python train.py --n_layer=9 --d_model=320 --n_head=5 --n_kv_head=5 --head_dim=64 --d_mlp=1280 --vocab_size=16384 --activation="tanh_gelu" --norm="layernorm" --norm_place="pre" --norm_eps=1e-06 --positions="learned" --qk_norm=false --attn_scale=0.125 --bias="all" --tie_embeddings=true --parallel_block=false --init="normal" --init_std_qkv=0.0171 --init_std_o=0.00402 --init_std_up=0.0171 --init_std_down=0.00402 --optimizer="adamw" --lr=0.00158 --beta1=0.9 --beta2=0.95 --weight_decay=0.19 --lr_head=0.00809 --warmup_steps=319 --schedule="wsd" --decay_fraction=0.797 --decay_shape="linear" --final_lr_fraction=0.0 --batch_tokens=131072 --seq_len=1024 --doc_mask=true --z_loss=0.0001 --train_tokens=731400000 --steps=5581 --dataset="wikipedia_en"
Each number is 500 + 50 x the weight over its row's rms, rounded and kept within 0 to 999. Layers, rows and columns count from 0. Numbers have three digits each. The size before them is the row's rms in percent of the matrix's.

# up: layer 6 MLP up, 1280x320, rms 0.0544, rows 870-912, columns 0-159
# down: layer 6 MLP down (transposed), 1280x320, rms 0.0512, rows 870-911, columns 0-159
up870 115:620503471439521525505542517428566528553475455455430535524448565464484508469436572406466512646510479451578472585518507572464547444463453614507459435550424521534550565542522535528525578558473497476428488565501487498450474493451507487525442476516499569573565486464473514483455486444554564477487446502523571516527385495479504556479520512541474438565469586482452551428477570404479515581489629610502489432495541505530506541507543484479500476471456503493561483481424505468546591483546535
down870 121:536592523529507439550448471473425435495508431557529622422618483536494545441483478528474499608424533474463467418505507571553458577463521525483440466529449451458561441576414501510486520365548459470410523481502497537524488516445414546557526439495572419408480442486465544528554410511611582535480532524547492440461470590394480437594505568598479424469459474566514537465539498547473436554494476577477561425557571441549448513533486510510558558477536505540503495502556503445457468589544498
up871 101:474453471366616604579480466534512494607545455512506524590535530476501630481433451516451521430445486446543531495410457492531570495427518500612469532447510461493490513523462558497574473452514630484557424488500444473476430500478393537460537601521534475499495448419539441581493507477409508422443464459592507458379493535563528567528444437456508515506543515430551540515479523527506437504449527463514487509466468431483587557525497488499451505554523524544484438421365449529444435646527494
down871 100:421490556536501508510518516453557550505501615435482424520506468632478511517579503455500540432519447453439415580492434528494484519553468546496479446470487425532471508484578463465509502578510534591518430475534525466528502505543549553483415478439487526565630529505502446496481483492517414511551419406566532499563490433526523590486518603474607455545449512509507474601494393473542512549537436504538598538464473451523560500551505503527461455537541538516470477451520450426575525524556549
up872 121:419497478422433565436482503465493559572580413521499425593537532466570425399456523441516528560490498445498509485439521481567579500490513618467463519484522537528582420499548534485498471509479568412438500522479410578461516599477525483498469564477469462479511449465502493540529463590487566521462515429461590571451495509473467562542584527491566447558530476586464499483508505502507606489506541478466427482469438552515524439546405576567473400538536468538485471528442495598452556558479528
down872 122:580438534511517484413465468511507545467591341572519538427576426519514442486508491452588474513560731446492471454516574599508615511447529513451521433529472549523537524471403523492503500521522497390443593467554525463558514574694572501495501459558531523473493525456490522516528429498513442427480496538522532481515507472482540406504578457515472449488431513557569524475594549552486333478466408545398501514487466498492457440435572519497518483410464486451479552538498518468464518498524539
up873 081:514412379509570530554445447542515496559637488445560476571503467539451497467547483441461497451494490559524645461575490395563486505574486574574477488502590472440558550499472537485578513485462536452588555453514542453518469447468400553544481488539501426475420455514517496634541534562509465405506539512512515599533570468519431550633494450439492512442553566537534511592547533498507489567397509435463487522435530495558474543464504516474523427443425469448496462553594502576487547503509393
down873 080:501488522466393487476539463438480557512464533619470489526423465469449492513410518555454483530504468557451493544434500530446414508485447524474535527545563503527552467555559470417516568527482448560466567559471425569519538572501537592514514562499493607533546505537436465437496449501453429532494423538425495498522474481503520469489533524518459441429523490431452513492510347502552540442523547518450484453459566538586458495519528457563512523560599530500521514520558514552510501514545566
up874 116:511530455382499458476633501560483464450515449502500432595542524498570569472543490469457356546489470460567504557565503459414559504531460522498482465428523482497485467465492495433570533511488524457423453626469547447496502480432460519571571526561565471463528539511558474533544551469491512587536575466470602544409471531546561554506521506550467475510491554580527500505566535490418425553512575508520556473546533516606417599510460499469554495539459509502505455503478447446389471526514496
down874 128:470441508537446473546593483453508587524492298435542453479543489502484541586510469485513595502479444509542496436509489492503572488535470433479504520473458502594565478495416560381518447499462550443482457559497422500561564441530598484581407418524538558439506561478604467470442570546474573486468497462494521493507458558524560414519514475468566468517507561429454545576497503567527460315450531488482451493493437582624554501495479429516558508463454526498472580570423514455549495543443463
up875 107:438448444416504579513551530485505522478509495593425491494448477479511408449413482565476541620458514571431566518471461470459519491496505508551527521515586462463536465483465543536527523485422410451434547518521518559504613496501480428450439602537529481498506526563480483551547546479452511452486512505476537544539533484400455587526453520532496441442471545411474442419503496454450512499423472497433422545475494523514404459569436522464465467567505458478516503472465553468506459645451428
down875 096:595535406507495510469486512370532519466552483501515469485493361386514508584503503478458595518521396475532512397432421513553486585476660580512507518434502461397460482568499523512445459588468548506462450488553461475460447524529590487493542533550525528453518493517463452441480555544529496472530500563550470462471572397585561461538428521415444491551486524420530541472522465424465421519485538491502512430432456483499571574533508458450457392509582470471539507492492494470381466528560556
up876 092:514588471424487534509475511536560507546523469461498481546492410477470530468484517451513530528477502494481590421555449490518403528600547414474402470537453462345454450470546465472500521517452524485445506540470545511460480541501534351552409559573545446441594440461511521530536482490596516432461467381461586499451517503478535474505465538499495447519480541446495509565516532529508462507433521537491516563452474527526510468487481533424450617548540444555636505538420354557474488521494575
down876 087:459486511430518423560538477574477523605488462536504537450526523592510571551469454562536480476496536499536481471549450512512503486495574538466566510528582585578577491471539443578520524481496524533543611555465442503447459494611515503525562437443484515430504565579508388437446531470378480480454450520446483431527578498515467481538531507550531475505523422516526548483473532435445441477478528497524523589508407532336516444522477472578492400511395472482447504350517480460469539491440550
up877 092:544516491419480505550515548447455458511462485479366473552403468466403499526513496476532521530494493548455520516477497496533519494522609547535531470468528586465560528481525446429459595530463559485606461536440486577461444512465468409512449497406514513471456561573406526446520470578471472418419499448612504458520534507497506562481492491505543454478468516446559436423511422509582527459479554476360548546479483503495535438541458520499504408527608413515532530587511540465488457509477502
down877 090:468566441509554433573478482503481578478467568495411526458504406457485563506436474513460480504430497534552447441556436492492559499447387446531486537459477450484477505522450462520482482466445585473515507541511520466479433446445440448505624462489509578464574384490565556499476534484520453559555467500485419454529396431536556478476450529537473541549486433562544373506441524566600497520524534411496418502560566523447513535476522489503502559536446592549524609453491504434505455579536474
up878 083:540489587491628559398554519509560479545499469544514456483475376512534475563469536474509363472476463438481479523549446531457539477454557493470384504500432559372524475448481463532470479555528560497511434489505467477536487562483500493516573493501499508534539490512484534436544489511576535445386534503580573601491418492585503509493508520526463533461435431554488461526468468523497567502433483420562637460500581411498575493588505496530437477538460472496436440507429429516558488518451489
down878 088:461511487519463463515589422445483581495467496435483460455451550538436556473521539539481476485508511503440572574445502480480479573486556472563513461492438492504493548498475444410496500508503528506490541590486502457362535552548454491423446517484455574504484554553413489492544569458489452565497489502580483473500430508498486450417550482549542541438514386461436579524484491462479487485531517564559485463501469403513524500474422553585466503515472504413566592470564465495619612521489577
up879 097:552612470472496512517486489569561431510509495516529544494424551471501566510506541460629443537490473554561506446566508486468547457424457596534375428530458501448506517537452559569509449620517434448497378451490434496393439422424536565482452457576572495526468535552544488495465527520470551516620495549456629543475598473590485601483506528502458458575499470541553438524509561516487434586426539474493458521511447514491556460467483471415447473473448532474539530586568468484580497570469483
down879 103:542480532508510398540590577446518444490461370507511526579399505565399487473451466469538541496435417506519596446467522536463531585473487524478438505536588485439400462522569505488451522532495429496507525447492405566559450450379420500494547442525492538532501548419487441474507530549513552577533517580529502409415563568505545433573503491588556515577563484423518474446501535508509453523473412513513569455443498478533519423527521494539539484508518464514451562584526528511452422491535584
up880 108:460527575470494545536533523448528593485557479471492393469462446535497570527532469532541530546458469394514541474510453419497450507478526480491555467558616441459540561352571524569509573462530450422508547601423477547476480446478488511455529548513529425552534521497481511478580496552453449432406417535531552444450546451551586477464428484503376467529527578523514527492577524537497528511516495509528623464529574565539412509499573523482456367553527492492568554503523496495511404501394626
down880 103:504505444451580496574392497489573489536529433505534469552496432461454579587521453472559478482519515579532477473484503578476466440578448469566455474465515462517530483462443512342582529641534508563597478528546545510494509520510516537512477510521538633480533490468540480521510453466553516629547449479457541509419510529485520488479487533429542545528427515529419432438412554488453502458482443451521494528455469445498561497509411506473536546485456569476451515593531484496488480482493499
up881 118:522440548469415500463494513542521375465499493518479504516463450363521492490510523619521445517468480512602590505510458441405495536472541467504579395494509568564544599483573586476507521512404480425400521562488473432489414527450373470577428543452458422444518498589527538487504483447469537545471563478534469580477530553454418477521530543531417521474401479440504496514515576538428406529519544466514531414524516487471431516522438537505391560428512488400474488471468521472487457562516564
down881 120:446524597472397493523461492530531457518517535531450481569435530492513473426567440419481476543517460498582515499453476461496515502497421516551501507537511472553494532469481519607483411542487460454455511547503514444493498516425473485526583481525528566551536518475477506498570510452520524485518436516422564444431552490432488491378462608525606486511456549538523566504525490539507521508534439515563508397465527558420447538522491353512554604500530528527432534501408538565516406484475479
up882 128:553492598493610544413486530465456506512530480578505434498549515539419486489505541568504435540531453444480562506576484474492499494507538526465470491490529479435436468375605490550551597517532402499502502570444470586503499586463413453418505541436502438541507534532476536542513491465568427496495505379427518585449440497558631498500455548536575464480368461539464493541557555476453463528449552537535443513430498535558613510579490503481482560550572471411539504430461422556473496494432525
down882 131:511538571550451464519472454544427454529447496493548530548552478450505523538512568477517389482486554601500536454457501452445421513498505463456450519522505428469420477552530465515455473491546411461546504583477459487517441522467423470490547472409444461540505518463497563553567530546502474557446509563522561524540555525529588547424426540539426452500515552540488460525522607481557556627506418554482484393461453407541493499472571500440461486567529442499506503439498597559572530501512532
up883 104:481522461531463505522525470449430525555428460461390466486468435477500507524485542473531459490438471532548516485415478412485463472579530554517528465531510477538504566458544565512514456556474536472479502474532519548515530525476527402467502438472568531503555435439462481498402436533562401588530536534466515545535451546538441517523499588542426445527550514511524516487517451557613540496479548428425546466459461556493418478514516480516472577540468523509546644457547447394552540496511419
down883 108:548359555399447514418548438574505619480604394475520548487573553373505396535497480459507492545515515448512489500531464516622527509392460463427522514538546573377487533537539511532438535451529514575532486486493508470490488504544440580433461604510486501499463538505524519543506599453536473429452384496537543514499495432465572447506570512529485446530472527431451552476561516474467465504496486494580448553514479472500538474458527503398457482460466437498518428574392506620448478473451545
up884 126:462419555501420553540574515527491483517536446530462465493356490450498500471495498520600448473570486543478433381526476502558594486599576493487540435515505648509553494487508576452497554572504555435499517516487455488566537546462431447488418566488512398462443482546518507463488537455390532556537470402476505505589509627544515499528383553462516456486521542438577545513535520501493596549436562509388453420495546549428459387479460527473460428495491501507515409412447518482407513610483582
down884 125:555524511595425531519510516538482429510527470555480411453508519458451435512502500451446409501537512473523508484539505447485501518479544470502423452471476520546496527567526535496417508471511572495449496588479543434573444559482539336601563452537505538582497480385555549452496510572538467529488466504500484428513492573471398510521513495563510444551539545511561525606444457372603485477389540456354538491401507557434483522439471462557532467582508443524470535526579457529498554544531560
up885 114:416462468516446540455541559500503460504552460523436470617543567477501523529549580553518451539542472543519474517534561462494567466456487486530437539541498583465480511456464547518446558560472397510397513417442560574479478497477503460516459481533488443484529383584514438451499504434478581530515552481383489501490485485489469561539508495515426533564475450455520439485439524549477494479549450525485492503447565412485489496486500516421471477535486423457546456517507535478479455569434526
down885 102:551504432488538502452559545416530523477444486514422496532598447517418571548528387474452492416504513409460545502543521512473509452496453477568531445463515428434513468447560498599547474525435586557551524568474423410482485563419437528552543458483536491570491541507514497386406506469464487577493481573520470480542493485468532502503426455559550575464463485475542525566421457525488535523485520547544610499504470535489472539506484546462499490549551554500563495505512497458519546518474557
up886 084:619572436484537499583445488496431528497445483528475536529455450450525557447468484526633577537487449508597428538576485512517562557512530522592499488513478454482489466497602515499443447557419493530476418504524446433487470461450544486473543530571477442451457562493435549496608407498467486433470484489537572479545538489513473473611476488480608442473498509593447450489636432453488441491373458474547576472474477474540513501470420496455542491471480523502552473514560523477471576468605436
down886 079:549494496515506478441485513514585541477500568552464536549425462488555486417532479436499536503507494442515410547537517560552512525486510419463560416581407534533499413549491595473537482517446518534582468519504520427423482483521483520484544486516456492489511481524453530522564426489475471607491441595551477436420440423529537548451577475627513480592495481502458426535412470427516501439517453543514520510407480578574533522460588435515549547493471436492451507435516388507563507474486473
up887 118:548438451438456481503558439555473500504473486526506561557602533528468586466471548457506448495495479491564561491500491475593512440497568467484523498477511464536580454497527561549502532563580572482485459516399580499472537531463558516512465590573614541442466549525515448584478391542528551504522556422473597510448522444502600577406488555436563446574521574566495552446498419446542411570507470496514438538565472476518478468491485522486383492479498520519496551504495482478601450479455463
down887 120:443501527489443548510468556464468489434583555506467508455560503458527544515529492506506417456504561508518450477491462465565529465511443531517453600607503490532499467471453503440516526491507542507462505548538489403467432547479498493647583507502555557473499437497557545615486551558510554540543472454482412515513473436461488473466488478491454632646374589562487507492421604519478489546430505459525512577424405511486480509446551376550505528487471555565501569518489504516504543509545450
up888 077:479420532472519487531496606551499434547520498486475542585530551493481515574535538508639486424547507549498529471505523411531529459549634541435486534540528503493514531435531537491492558474518476481506511528490509528519524571453437486530534469481435419541492463469475529501601518460526561449486506460485459506461502472558500521594557521455482474487462475585518492513418584501510537481464491388546507545605514470509512493519439545554553436562552563510434462464478437621474386550486452
down888 080:412494551581512566534548438545524472478433552496521508453541566460509514447553411509386404540310523530506474506557498562500492467460525502450506505577471471599468446561532484507505478439439501544553470522602440395492452576567518491497457461475481512509440491466443502515530512419484586457497504477519555551570494450541516586464430462548467475482610437477591540571502436499533470530531483498541432532483534511589546543495581507468475533441540364427522604454478475492474492441455581
up889 090:511481505536561543541446449469422462456459483469536581479483476436519513475448528571539524504563457436513500517462444498558541504458466538426497516454522502516556476558502493568562407527477541536507474570575478491490447518451545521372490555474535435526468497480539484532454608538537478396502446472521589504470571508470459582666543621494444561560448572532570410405485469503449450502543565554520412496456396539500487424574407538508503485457530454490488483546580530465518375470503463
down889 086:472458474480485538449451577574524438610385510588513500606514558589555519475560460532460522401418498459440547469533547482487449509473430566453370544518528414591445465434459468456579505487505446453494526556542519559439552505555516392565441449452410574615529412517514396550481461438387533542394501449472512475499480514450495558491448487472521500516513526493457450546488431443483560539578423593549605469464594561490509473631576489405470478476478499470539535452553554489485462474467555
up890 092:536455523558520438451338517520545526485443492441478580412484501465504590448454588423507408402419510448482565457411523485402469476480510450378569509525430464515466456509434543552539487542525454496462420451546471490527462470497548428521543499577625449485443418545466477512518485577524499426576491543492557585502506449584410475499449572447576453604491469461481457465543496502451459497430500425534507603528460537539494428551450546464490479453467571474539528455540557514551525543493472
down890 078:497523450545529491506530457463492544614436445469531506515395398634510528597463542538499570549428450628415496566540454522494525528536498448572482590564527484469433508536437481564556431487454588525446579403542474533521530430323411467368535488582514575559488531433454453434558490580511489507525590453437500506482663484528525431496522567469448552447526471532570476482472485542532541436479510470515501448518501493593533577440501455482507507577493458472533492563520444458504502422486534
up891 105:527475530394491623520530550500565481525612470479456563488449519409498537568412431451573535562482468426468477492471419477558573429530508501570534445338551483487567461512509628536490539584555476496549519434557468540555417518500561518537490565471425478422488432617465513498534523431465466561507475482508534566445608504565553490545524544491479590567454521564431546448558470570440490446491451477503531518511530490446469563521507532491436522544558495503540564510401454422494433444519406
down891 113:579482510516532471450454435555579515529535485496474524564476467533530537530540471418550467474531582558504503527524534585551513557443443534487588544552527601435456462553466469578526471485571415552537527453477492483580510561659536487490486525420531547478451487565417448526500402451503447544502516515577521594510459523432522443565479564502617521540471514465509488493594584550495523529479487468388598520534453451470489477514490502527477450518505443576519408445515556478393520475482519
up892 117:633483470551495471440484509414485530429604504527462522450554415452492462418415505543485440591423410547535506536534504490499504401561501530534513494453596492445476475518481567466486463490502412526539444487548511531567447520460515590548514567518488500578512576565584573470529528550505504467356473524532549606535522472498499543498574524507520535530536420461511475499483491424499440490446533543512530374494461634557544405581487600538490514451485602480515527460550439462540559527440438
down892 118:505469506492481414524502529576455510436549573508687506488477502458469499530498423479484508555496461486524380546533508534448521457500522382436542508547426539519508489533488475388561420594432489594489477504489558509466463489430421510544502501446519529470476490571482506397530503537597416487540504452477560526519491471443510498476504483557541507436519475509471452568576590371530465500470487556457455480623492492387447458448478479478504543563478560538624457433535497537522566542462530
up893 120:484479487550499480433617570521414496477464452426421491562537564495481425497541501495615508488573487503596501466482518446444548501469498607567547503472533545377568480414523499508518497561504478420514524494486430581547521594477501484423496498508588437488548478556451665481491513581512553457492563525411526422480617526466522629552504468497483528550503459505481523481543454579469518553465586558484577463524513561470485569577405504498458471485521513415494466498575357461531558547387474
down893 131:553452550509572522492534393454533395449440590478499417491571585492432370496481501495467520477548527511538521525517530481477501435506434619470511568467498426453515400492476546511552469569550539415472444500478419572536500534572455535510583567485582452451451556568506562453485518513549506473483466481497541500541490429504566489618532507410421484457589409480499556530547433590537545448442517539434529470500530500540577502469505577403475483506437530559473609422562421547538543353455444
up894 104:477415503560427510437499501539458541437472475517487481536586491523545581564561564570612407547574470522518509429480502479486447521514475522525498551487474442547527498476503457599553465517608471465538449443486494599555419514474547439494527500594616549408496543436435534575426410518508510383539468453410552466540550482508446563538509483592512542518483486612484457422563474531464472540466536449528429450537486553475457502470487564518420512465490506429513450532599541474497523556522537
down894 106:546485520472521561480410510528511514527573506481499522504561474506501554439485378478523501495510506566487501550479403462506554510497526537495626483547636524461439462496465461469485442444580443430539464543459330527526452477583359474398610522432506477482563509460451550479520404459556495481553452453543441512555459626570522397521436590487523398460479524390521475585467518524408588551534489501461498513522436465489457475561491514487545462558554636422510566481520456515491574523525610
up895 086:448454544495516485461441468543392484580454455481529436490599526517539499460500582433501493565547477434508555459566471502543559452564455501490390458416569573443528523558488529540459471538572459491521502506359534568517454583490534580492543466527482524551614503425517480552445559514525496484461552444506507454470544551484596487575530584523622507515511560388533478427565493546560485606541519448475413538441518469497487595566485540504463479447495546465464548532437525512388413561563490
down895 083:404504396559491501482490513361503460414517510574498502495523526450473530600478372502506524499462514523423453540545447499483354521452424518581506450371427430532432504484525431489497509532456482436485551494457566495535463482572536460476567565538404450453540486550515455507462520532533558542514573486526469500531443507525392488483500488492482534495520489526614546557554613553538518488519502548551525442619548495482491460569526545497609444552500439488514513495563524492507497523507589
up896 099:452504471476517538480512593521500534417416477530449457535480538496487431444477488513509438526541468473446466454468479553506496573418530492554541433368471514452463479428507557500563412464558434479451476536508454468539446600476527443499586560499440541518582459516500502578518526518592440535516544431492559630496438478604522565385529498547513476554397488425427444605476432484511550544452493519542549529441452492552571438526532490524495576498546503502544507503565489591488490517470513
down896 105:526526516464517491529556437525482418454562536458332468489466433478486571539513461475450606578483517522403552574448495501546422423605454455395492498578426456463640425604513460446516462573420483549467507455474479485514506542705421558527550549450479505465433517549502580442430465425449530465540492468490477489441541513548557468557487531534543580481424524474526509462501512480581468507506534457582444500539451510468490486416451522495463540475495438469473450495467463469564493540489505
up897 080:530658504479522517555509547517555545476546501541458522552540542495483523504409438521531554536481458560555501573468577541519538508523523531500452473536415515482475530467524476528485500553504543488495429469482541442513478479476482495477452547475435431485454557604451431472598490441424607554527485488551451589548548494529491469456474549520495442496392449491410446527583593473494452507494519491508567453601507433478444434483496469526548539621440509592484509457413507575500414454447443
down897 091:421540464555451563439573418608514537478506556497440567549538589514513462564560514519467522456379519417479494603513447521486458434505425431434447484518537448504606495467486492588477462480468501446524445485474512484483428496632563442598402575507389524439486418509478457476461532455503538565492497438530488560540436422506569487512480497458460525439482424483543558527472549546475530423513483632512596519503537495485477581498550514453541539512481479563478451476566471410544452506490598
up898 096:496541468489582507449504460583582470425471474487499480549470592402477622522512380482461505534466475478510549489447529451512551426478450478467470513515471404430508542542500441477578392465565490475541553458439538471491458507481540421480455461464590490540436508489541532524537485517511507476545498390511432503484442540601539517614357511504529505537550496498477536404560448519409515563477490495553504503565415527564552476522501529487490546649495504489491518418506400552487533505489484
down898 081:424479504532451521434500441500471523483487534546563457441531515538521479390493627489479513552562451611478500546434445516524503528409525470530615635454476553489454479478484454570485523407486575523489581509518499529481574554421565523542487521552460468504510517471430461472507423559446518511435550477494479486504477494577511471475567459514510475541481457495544404549522403495527510508549490455524535454506491536451494553525533435555499522388549442406533388536493601492477519533452563
up899 084:456471539479437605598452543466439467465573475428527627451447478461529517428509469482532520462458504639513570478467556475610507440546463518511454536454457577502484501501575558530512507570383485453504479410434589451504440465493455431505510472484475467535483437492494547559464529585368509404495508480460577554495441498471450477530453509555500515534459463455508518491547454548541530518504542446458463582545490418510436488480503498506470503464501431433570545589544506454484448529557483
down899 079:565519538526476605475539519493491542502499641537493512512448425467413569526611495583385483474567562455481548455469446531463445469509524416554470468521505444511484520502555472507486509431551494549523479506511445485560595629566487517519521554430498544475495529482469474449521506471564469527456383474513503434498552497488505505404614488491541485493470572462516477562562379425506546463456458515546384532496584606486534535476410468572459486483607623478505473428521546473501555522546438
up900 103:481447452455542587441650576519536422409607477450402463467499468511426422511471490518487541594470489523506543419542462480559544422501485528425567537458615550537521471430489505535495496492538493479580430545459530477556513530494468441545522666511428518424392523528496528566549467501530548433477531536478521559480531505421532451474592430546577499536427552493492523461551406485415552483534562517396488443484441557511533475507461548502493580517478432610484487591528535518450458473448419
down900 109:558573492459497489563515438422508562515514575566529473439486481472472476552481580477511459567499534455372473434496453560479554487456527481525554571562497531443576473508389520481503480565519476485393534549509516582522526531484528507283497496561457480492476547502592465476431509510500511519521465482525560475464492393471541475600466518377543532564438458481468558526556513499409383440482494397487463509486538575536483428432527502467558526517566534542510333514533472560464537542505481
up901 108:493471507452591510489530446527537463455492400502428488518551375493521467545507538480485475514534501390533465482428468506548525502487528516512455409390534617518569546513525483518570513566538507320544491551441503580536499456486495523423501540498559491590531459479440508532468516535429558547479531502436484506492510510507399564473461517483520450522408424482492382524577450593472604504456589463461524568396575480543478504549583588457510400529433535578577489448489492508521498539503488
down901 119:510520487470447523441498457560505585555519595553577478511495622510451551541532501535526488604554557529518528429565409503558471464512452512485515484522423503489549410572423551488483489565483455567502445591507492416529460488571537525593495477500454511354400553643517500474605523530607479457568489505483564521447503485504571517564560468532543584451441661527507543541490552575540454470526437508473448464572418574483515484464420426429478510531514446475459416664469441464505505470449467
up902 107:520524475483472481548463534483475516532504499492417471544458507534426412481463483490502556482474467511604629520391556509486456498578491567454501569518517517453447464444545414611548450549423505493488510465539564482469508499446604532434490508575647466441529412456514468538502552582472495405563629349554509557483548469442484551520403475494472486561507479515540542479588493490424556559470600539525528505454492595522484539644488521497503515534573487467584593482463511499490542458547535
down902 113:504481534510549485597561522582525470506520608517467487385659498477428532450494513532470455503417573564500400483560576446405506477497471506524425486498543492540451520495549554488543564559467545503558446548521604493494544516522488528580431350512524492517461430513454500438435598532503500522534534473542499533487439442493539520535487492512507514504500481483478472458483497575518471543521448514438510495591433432559526567469518460536532549408492482524395557399568449505527456365548590
up903 089:555485518514538556521494495589481425437557489528497428585533476498519549527503583459594421571596490531531455476546504524508538548470483445551421465441559499415502541486522411649532522487535450440467553567540507585443529492464495455489521528453470465549537423526516523532504571430532444485562574489449417506453473506503522599494480503530478423495456487521533518618510549566410463657432476561486530528543501560501483520521461528515566531464492545511443528519451574464519490516483515
down903 084:466454408439502517519445505537561430500509531509466469468373422483513526552537437490522582492465592431431482502524474617610435477450493493528488476587555479523571512476440459491498541483598507477613468589494568472487555580542537572505446448503451563565458506508532551466576484462573444579528440438487418517525483483525503529464480496528518525368476444492528521560382583473473400541568508581512522554408567563442479551514509419443493566374541545486496509419553587518478478514578441
up904 115:495576444516507635499577465380574552595492458561477424552512469513417561548435435516461526551534468535504437477470490434551491516484507446532410492538477491467513501487480480489580493432432480514400451515534486578410478507478454555462479455498512524474517473528437442510553548486517554492539508457533405523485325632466535537580452525490485442446479526536548475483521510501550480493515558443479477439564547616571413419522444461467460553546535442471536497579429516580514493542520473
down904 123:488449426527500545470539568561574479480489559486555421495454500538523457545513536521469576541457400445487470472452443464580462629531458491510478520471612401509563407410427496491545469481568588586481528431478435459421401456448494443585508485479516444467505521522477481529502509571466457560525547474504509525534499563447538504540453494525408537516495515506452511487419562516496584474509584521485480528597530453468430464585495503560490551616583526430520497592500475413445524460498485
up905 102:479486466540584633455608492466515551456456504494476583448569513508502560390504459432534453503497419522532501488491497450561551475498504526570456535534493479514458507414491557530495496463522553532458307491482461505585472572435444508501529435450515478417475435518448521476428558515590485456448547534553564498440431576476552510573528471546556511447490613437610481512517511514469453482552453391471421540533487472521404523500412503388534416478508481519498463518453470417465447490500485
down905 117:474489463555540509463478538495481499428528646500420508485528461480535508488435527576507508450498520491518465504449605551564515634495520530524460480520547529534511545469530520510477552508497480586600501551507507488600534436456474536530478382443527446492443530573488470486545529570535608409459552522459362437470489627476493401437506479544470477466548474606465504523394537481472446486547441482479532508483460517498553508496512538607507489452452505507441531419547453556525467485573536
up906 109:501381512471407580508545496512463577444456522452531486585520506476511446553486420473565473468467476415467574473437526497512452466515532552554555453539499489557473478492457620543535456540492563499534491546500533431556479551465610555405454533476515461476448511513441454511491472560514521495451447472490454512473455548508520491534395507530493523377550479474561551460532478541420505467457418480506460496438499558474343487472500585492515500507418543579562614548551438511417497482438590
down906 098:509552622452597456503550557442517469471472502508553425458481517468400495465519593488568420499507548561434536568521423558454483542562454473446533532400521475545495542479504504411530452485477515566501517552439567470518495568503542518403447479520470491544555511550462458527494454577557489519551477502585540541474508489527458552523457495432485490617583478519457565484485448604538553528484475544487557411573431448396514590505456513479499462503476444580477475500596517479546448436424428
up907 104:523476540461616568418455536466483554541496427446500562478522456510483536519475562429567486516563503557512504509503422510540518475492486505549437549458498571443488493451517534585524530522412450478522601512570452578552417497496658550380547502506439448514537498481478462349403511477487530547455499495564488463474587494507396569548467472539519622545435519429545446481555452569557430428461507514546391472528501520483544512512448496474407534490509494549531464631520500421513483674460464
down907 110:467483526492487466541480462528577527509443480467510518488557592490452455563527466489460501534462744467445426487450564501518522491473445461475503470533516526447445553570469525530469480441577468457416541520594554462550535488705378518513465491536486472478437550478449534419514407496489537499543536645501578459491522513509369449615520449497505503503531490512596469443524600591466438589577454460501512463403587488515542501520516521419490449405456533512436512539519549541509589415512542
up908 079:539460517440480566529482501537546460445509486491425501571552526548455475535504529516479536508408469395579460404463456607431491512416545472473547585544548497472568466431487571547492572577470451498539389404519522481483547492494503457491429484455524474559476498543476417525392479423502516533524558546566440508557480512412523495534366426499515486525544477587609535476461508476421602483490509529477486540478475454470531522595491519532504500607493493463495415493469547437501499588339495
down908 089:433458477483402467520566414437452587505452486485524524497556507549483520551454461555547577554613542447443532594488484527500500489526505574528438575484534496520480489519449420458528572529503560589466578540448483545524535608600438575466471439490416497482608562492502434500512514457448394514552439493511489495538448447438537480471519484501514555431534449522432522409546478419405544467501532505537515449588526385509524481517482442490484497471510600423562486469514533567448541504578458
up909 111:560523526441476491412495526463446534540620478527412456485517443559538583517373546447452541544521495531518453462508483365450449454534514475543528513473580544427458517552515568599481529556505562472435499535466481501434513486458499454483542551472563475426554515513482557520528426586475489520451535466475569583487515485433518559503472606429579541465432485556560530506519495466504547621437540437523546477485525517582454456506467512515489449541536592514575539575505427588555546401515488
down909 092:541363434478512468494466446494498516408500615525627502450493570608498437484495468521494425466511627519500533449494497599509460513517589520488499457466530415489490567531455520491493537447532421571503523559489508513517411500677490480601437497481468531326496558454533518513532565538518424569426530415482543449456470525555461521477625518511531570505420542494417456433621474586544457502452489534504507532545481478541487508453453488491468462518492521449451510526482462472525542606483441
up910 080:538503393526547495523562524477567407468417511442382506470466481531523475449538477529493459549590481495444570427545530529554532491422568618510544451555420543527562507483573504456481454497461502500532503590573583559514489580469456504486472428433459473487484591474415549484474475499497570459489540526477492490474404547547552588573529551532485460514547597538554462427491416482425476490494465520491498551585481483482473450522428475590493487575482480450500459437469508529490471552484476
down910 082:486459455530509451452489527607486542538549546415556432532552487529467529597591469504569450444489573504418517463514415498531409393553558462520424522448625463517556462450556409522472427553504510424553459479550422474575419504535495472593501620427576558553543502476506402539421482491486462545436447475478478589455447412445583490493502518480443521475465520456523577478460556514482487415567517541528532577505562636461514468547564521501511532465530488530556476580486452462522510483463544
up911 084:572466442433589488468544568468441543516409470440502479535553496480499608545528495458548549594503463451534438504504468494531478448487465490485500510596318528517502466462547600563500435579448517524477423538433570508435515477485589546480468455476464476545476522452450469455458564440464544490526445512473460509407469539469469493454560515564461475563524461555446477482478465525541650456423472426527451513432489416434422496430499468457479556458572491424514494554463439516480546544576509
down911 087:495586488465535468488556499496494436489539559503549559397557486419504470512549484471465538476469607647473563460526488483483452562469474432469421419527528526479519517556542543459610513615435431495455484503490464475467435494583623436555512552519495594503506531480479474478543583527428444497523445546542495543524471530473506546419416553539491523476537566533527571486377545401528542405526446541571476481440514507514480542464556536440534537618495441430476468563442482508461582504525501
up912 112:456503493481491546487425438541429512479511449504494493536500494518543597502546609476540500578527477536574499506476549551534596511462449524492497527361481503471408463434477479495516479567497524510560547487449558560500453440452497483516451549440430468561550580515409636424422538526436517496545518498411560515560559524484486576439438585445475447531508465517435558477548587499444557494480564594467524554448514566424492469510471528494458515500614489459509414473508391449501544479465503